config = dict(
    norm_eps=1e-05,
    init_std_qkv=0.038,
    lr_mult_up=1.26,
    lr_head=0.0123,
    decay_fraction=0.887,
)
Each number is 200 + 20 x the weight over its row's rms, rounded and kept within 0 to 999. Layers, rows and columns count from 0. The size before them is the row's rms in percent of the matrix's.

# layer 15 MLP down, 160x640, rms 0.12, rows 81-159, columns 520-559
094,214,182,211,173,164,208,204,178,181,160,167,203,214,200,198,198,216,184,242,201,187,176,213,169,196,213,145,219,230,224,176,180,185,215,220,216,200,186,179,190
102,185,194,173,189,195,217,159,181,129,202,213,228,237,218,184,188,185,178,206,186,202,194,198,170,217,218,220,168,173,163,228,187,152,229,186,168,176,207,205,198
103,224,222,213,216,176,217,198,182,221,210,154,237,231,210,167,256,187,194,226,178,194,196,220,170,220,231,224,194,186,207,211,203,248,181,224,203,208,177,179,216
096,159,181,203,182,221,178,196,202,178,205,181,243,161,174,212,190,237,206,183,227,201,211,216,181,201,185,199,193,175,171,246,165,178,202,219,192,225,208,215,220
094,200,173,192,179,189,191,209,193,181,214,195,160,174,236,208,233,225,202,181,222,243,209,234,198,215,201,220,159,214,202,223,170,240,200,194,231,193,210,195,185
105,209,231,210,217,234,137,198,216,218,199,194,191,205,162,212,211,220,198,196,212,185,215,183,228,154,213,240,193,234,213,194,208,210,184,200,197,220,185,178,199
101,187,213,229,211,210,183,196,226,168,191,205,188,181,178,170,186,204,206,200,237,197,212,222,221,201,197,201,192,224,215,175,205,197,176,206,207,174,156,158,224
103,198,215,194,228,171,203,211,200,189,174,204,194,178,193,202,197,160,186,188,223,189,188,252,151,198,207,203,208,206,222,179,205,216,175,215,215,208,172,230,181
098,218,220,200,217,170,178,162,213,222,181,176,215,202,184,183,191,164,196,186,202,174,245,185,193,160,176,193,175,210,189,217,228,190,211,193,191,158,213,199,219
095,175,202,184,174,183,252,207,197,186,223,184,185,179,200,214,165,185,206,218,204,195,202,196,175,171,181,190,201,179,183,225,195,213,248,201,226,227,210,222,257
102,216,151,199,190,178,197,206,221,225,228,178,201,207,173,182,193,237,188,195,212,217,183,227,175,215,195,212,180,234,182,177,194,183,222,226,196,215,204,195,221
094,210,206,198,190,195,209,195,165,209,190,180,224,179,182,187,196,190,193,193,165,138,199,164,196,197,199,220,187,194,207,174,233,201,170,170,194,208,191,199,209
098,199,199,200,201,191,205,206,227,221,195,197,185,207,181,211,222,175,208,192,217,194,212,208,188,185,209,209,191,179,230,204,198,227,190,204,145,226,175,191,186
096,200,194,230,171,208,190,207,198,186,220,161,216,192,183,220,232,206,202,160,223,191,201,172,216,181,201,201,236,205,166,195,182,214,150,226,187,208,195,190,244
098,197,163,169,174,209,177,183,186,203,155,241,173,214,210,211,210,208,179,184,180,192,203,214,214,214,210,185,187,175,194,171,235,220,237,189,216,187,241,219,201
141,201,184,192,211,195,213,197,232,208,194,210,193,212,212,181,202,199,180,197,223,215,184,219,217,164,184,182,216,188,178,172,198,186,165,207,200,224,173,186,213
095,220,214,172,174,170,193,213,206,181,186,217,237,196,233,221,205,200,210,201,253,213,177,203,212,203,200,198,220,204,151,167,179,196,183,197,179,219,195,219,208
098,175,187,185,231,175,219,221,198,179,220,179,168,194,196,200,195,195,211,226,184,218,218,150,206,211,207,181,186,186,195,195,169,228,180,208,167,172,194,195,225
096,198,180,216,198,141,170,241,230,214,199,173,190,222,218,189,183,180,221,216,194,200,176,185,202,182,203,184,185,217,181,175,229,212,200,194,189,194,204,227,189
101,220,215,184,205,206,206,193,216,197,163,181,220,200,199,184,230,179,202,218,161,215,227,193,200,240,211,211,190,189,219,177,179,194,206,221,189,221,213,183,204
099,205,188,191,195,206,182,185,201,215,221,161,214,192,196,183,229,211,224,167,208,226,142,219,212,206,204,186,221,213,167,210,164,209,223,187,156,229,203,192,261
096,223,226,235,199,216,165,214,180,200,198,166,200,229,195,226,203,173,214,209,191,167,198,209,173,181,213,193,193,196,186,168,175,203,203,204,204,193,228,237,205
101,209,169,236,218,231,173,226,175,167,182,166,214,232,189,221,186,186,213,197,206,214,183,232,205,198,230,235,178,216,215,208,230,202,184,202,200,227,187,192,203
096,186,184,194,198,206,224,188,198,183,210,205,183,184,172,190,218,187,184,167,221,214,200,212,225,212,168,170,222,160,241,178,196,239,201,198,193,165,227,211,224
091,201,205,201,223,219,203,193,211,243,238,170,176,238,198,200,187,211,190,167,196,234,199,179,160,201,174,167,223,198,181,189,223,221,232,229,173,193,198,232,203
096,177,234,218,196,190,196,224,202,201,216,214,237,179,245,226,166,244,205,192,188,190,208,217,207,191,193,190,216,224,200,188,188,158,231,208,211,210,219,225,221
101,201,172,206,189,236,240,205,213,230,185,180,202,170,190,214,185,220,202,218,205,206,199,195,184,220,190,184,167,217,213,173,203,228,198,216,201,188,223,185,192
100,185,207,217,202,206,206,220,203,175,235,181,206,184,178,198,184,211,210,185,192,193,208,205,176,185,223,176,229,208,160,200,196,199,179,241,210,225,222,199,185
096,181,220,230,208,175,166,197,224,194,201,202,204,188,249,233,182,193,241,188,218,216,196,229,212,216,199,202,181,208,214,223,164,166,196,182,220,186,180,180,193
102,232,193,198,184,228,197,167,192,233,177,204,174,181,155,204,197,193,213,168,190,174,178,212,227,188,181,232,190,176,189,166,183,211,233,208,219,166,198,184,212
098,203,195,204,203,235,201,218,236,198,242,187,205,189,171,218,227,202,224,204,190,212,223,176,199,201,225,240,200,192,243,210,177,182,212,195,235,217,233,148,202
098,192,222,200,178,178,198,199,176,213,203,193,183,212,214,208,210,210,211,207,199,224,215,187,177,205,213,158,190,210,208,221,158,196,184,219,192,157,203,217,187
094,174,219,156,200,229,190,212,212,183,184,206,227,199,206,209,215,171,207,188,196,224,165,235,224,216,227,212,204,176,195,233,174,234,221,210,224,178,165,205,219
098,197,209,184,228,211,197,159,183,201,193,201,219,159,220,215,202,159,174,206,164,226,225,193,197,226,192,196,194,184,229,180,198,156,187,157,192,227,191,217,217
099,214,194,242,173,183,208,191,172,187,159,187,195,219,171,186,208,199,182,192,191,179,195,191,184,209,180,225,186,166,160,195,179,190,208,153,181,216,215,193,231
092,205,200,227,195,195,190,204,153,253,196,176,213,211,187,220,182,207,189,230,178,179,201,213,141,186,178,213,201,216,215,206,173,210,206,184,201,210,174,189,187
103,162,185,174,195,192,192,214,184,197,188,187,188,181,222,162,206,194,181,238,237,195,208,214,201,227,189,224,195,199,205,180,167,215,182,185,226,183,176,207,175
100,193,161,213,196,173,184,205,219,181,197,233,195,224,204,196,200,211,232,203,180,207,199,170,194,224,208,179,208,196,186,229,212,204,218,213,197,212,138,182,191
121,188,216,204,159,199,192,214,194,185,233,215,227,220,187,225,200,210,206,193,211,224,177,221,194,220,180,202,159,178,204,189,180,190,195,183,220,191,222,216,194
098,184,191,168,212,195,165,194,182,206,146,203,237,199,185,196,203,212,188,203,224,214,180,210,242,203,207,231,181,198,204,197,170,185,202,179,196,206,172,213,218
097,183,218,196,224,211,167,198,195,179,214,222,174,172,192,162,233,179,202,186,225,211,212,193,219,193,199,178,185,177,222,226,229,189,215,194,186,192,203,211,253
098,203,167,198,214,191,183,198,233,170,206,194,176,234,221,208,212,196,188,181,209,235,182,196,159,214,196,198,209,169,222,155,238,226,218,216,231,211,176,231,187
097,239,182,178,209,155,193,196,183,194,171,212,221,208,217,218,187,178,196,181,190,187,223,187,157,198,228,214,207,205,170,216,220,192,204,172,179,202,181,153,189
096,199,190,200,195,230,202,225,175,189,195,218,199,161,181,213,209,186,216,193,206,192,214,203,159,184,216,202,191,193,180,223,241,229,205,226,212,190,207,178,180
097,216,175,193,174,193,205,170,178,229,188,205,209,224,192,168,218,226,203,176,165,165,217,201,204,178,208,191,199,191,193,212,183,166,175,180,174,211,182,229,196
113,165,208,173,192,217,175,188,220,177,184,201,218,228,187,203,177,186,203,179,198,229,184,162,182,198,185,230,217,218,205,185,192,219,168,203,214,198,225,195,251
097,176,217,184,225,201,218,169,200,204,199,231,187,198,199,201,226,174,193,191,228,197,170,230,202,207,191,189,170,191,191,192,227,196,188,207,197,205,190,189,200
102,196,185,202,167,177,233,188,187,195,194,168,184,210,196,170,199,219,196,215,174,185,184,198,172,207,211,216,198,196,187,197,227,182,171,233,180,171,232,206,191
111,165,204,202,177,223,168,204,171,192,209,209,204,196,210,207,197,222,223,154,185,210,217,232,211,221,227,249,214,216,175,235,213,188,222,159,237,222,165,185,166
100,199,190,185,235,184,201,198,190,227,189,223,188,182,173,192,185,206,209,230,208,193,188,174,225,207,196,164,208,162,196,205,218,209,228,203,210,186,184,223,206
098,168,178,215,201,192,212,211,216,212,164,209,191,209,224,146,210,183,205,207,208,175,191,177,184,200,197,225,154,212,207,207,239,210,189,181,225,217,172,217,266
095,205,162,210,195,212,206,207,195,208,225,206,226,180,180,189,227,224,246,209,222,207,249,198,187,204,186,189,221,202,223,166,202,221,207,210,241,211,214,187,212
095,183,190,189,210,218,189,200,238,212,225,197,216,222,169,210,181,214,203,216,199,201,176,207,192,172,221,195,199,214,184,179,173,170,225,208,208,196,216,166,182
107,220,196,237,226,236,203,178,204,167,228,229,181,227,204,184,176,183,164,204,220,220,195,197,198,179,229,178,212,164,209,174,187,185,206,204,164,183,181,179,211
094,194,137,189,182,157,205,218,153,173,179,196,188,209,219,214,179,175,208,218,227,195,220,215,210,188,198,200,206,183,194,193,227,212,221,199,214,177,164,261,190
099,163,162,211,191,170,194,191,179,178,191,202,196,176,144,193,215,221,183,227,178,159,222,183,226,189,218,210,183,179,194,229,174,190,226,191,166,235,182,190,198
096,172,198,205,211,202,226,203,206,228,193,202,192,194,161,201,207,206,204,179,172,198,193,164,237,193,174,190,217,219,198,208,200,194,198,190,176,169,196,194,205
098,200,175,196,180,232,232,176,201,209,217,186,211,193,196,187,229,184,200,170,150,193,232,239,208,196,177,240,239,167,235,201,225,198,176,190,187,180,209,191,212
099,205,198,205,198,222,190,189,205,203,251,218,195,205,198,205,234,191,228,176,240,213,204,212,192,208,209,196,245,164,234,166,201,162,204,190,183,191,212,204,180
098,205,191,216,209,178,201,191,167,187,202,197,181,181,202,207,218,179,179,206,192,159,221,214,188,203,182,191,189,193,201,168,181,203,161,187,220,184,250,179,233
100,209,203,193,208,201,207,221,194,220,202,201,207,192,189,216,200,216,190,157,190,185,167,194,217,220,233,220,194,190,176,176,178,192,213,211,216,162,199,174,226
097,183,192,199,203,193,159,202,221,212,169,194,200,203,173,222,165,194,203,209,218,184,179,224,209,194,213,208,209,215,186,211,195,200,223,156,194,225,215,207,196
096,218,232,213,199,213,220,211,173,206,183,191,194,182,208,205,173,187,154,197,188,196,210,205,209,177,214,219,212,228,200,209,211,189,199,237,174,198,196,202,201
097,153,212,222,170,169,181,181,226,219,206,219,169,195,181,172,205,225,192,195,265,196,235,189,232,214,200,196,206,138,202,209,212,235,251,170,200,191,195,179,221
091,176,209,192,185,189,219,191,203,174,193,180,181,206,223,213,206,213,210,198,182,234,192,227,178,199,185,202,173,186,216,175,185,202,190,185,181,188,191,206,217
097,200,157,200,169,206,204,212,200,238,203,221,222,210,166,235,210,202,167,184,178,204,194,224,202,193,214,181,196,194,173,215,193,211,196,230,201,193,224,205,221
100,224,196,183,210,221,222,194,181,193,213,179,191,227,200,179,211,172,197,200,208,181,202,217,218,180,198,202,184,209,232,197,211,221,216,185,235,239,191,235,190
094,187,229,191,223,157,208,200,191,170,215,216,210,187,211,153,213,199,214,203,185,225,198,195,200,179,169,187,184,216,206,211,185,179,205,249,201,185,205,176,242
097,187,203,204,195,231,179,196,190,247,215,235,228,193,200,170,237,195,178,196,212,224,163,218,204,221,201,194,177,149,205,197,203,189,161,248,192,245,179,158,166
097,209,203,224,208,207,218,192,179,233,202,193,211,214,209,180,205,227,225,199,188,209,215,193,172,172,191,200,209,183,198,249,161,229,218,210,196,211,205,180,207
099,183,188,197,195,179,209,194,218,159,202,209,196,207,182,174,192,227,211,218,189,173,195,172,204,182,225,175,199,231,183,176,166,223,192,219,191,221,216,213,188
096,155,225,232,214,173,210,199,208,231,206,218,183,222,202,209,177,196,212,207,220,224,201,215,187,236,135,206,218,193,222,177,195,208,221,171,188,172,229,148,192
097,213,217,210,179,204,203,165,169,213,173,183,203,186,189,203,190,206,200,210,197,213,218,209,207,234,228,187,188,179,209,206,179,224,204,207,160,213,190,222,191
104,190,241,204,222,171,179,183,189,168,200,214,192,195,165,229,170,202,208,228,179,209,223,163,171,185,203,217,129,201,197,225,201,206,235,199,210,213,184,184,242
095,178,212,188,177,202,157,233,267,181,176,187,191,214,214,205,202,215,219,202,199,186,188,218,187,224,169,219,210,212,203,190,177,192,226,208,212,214,170,207,171
098,202,182,176,200,183,175,190,215,175,149,210,195,191,175,180,195,194,206,199,162,212,196,189,205,213,189,214,206,181,187,217,212,181,231,241,184,169,183,206,145
100,213,202,193,188,196,224,226,215,212,204,197,200,216,202,205,149,221,192,182,231,238,211,228,197,208,184,175,179,228,152,186,192,185,195,208,168,186,220,193,202
099,183,205,213,216,197,229,192,222,193,220,188,192,178,163,173,206,221,176,185,196,204,186,232,195,186,225,183,184,222,200,192,174,173,206,161,243,204,223,205,200
105,207,203,149,174,216,247,172,220,221,246,213,224,198,182,244,221,187,205,207,166,188,206,185,214,185,185,191,214,200,170,203,210,215,199,219,188,191,191,152,182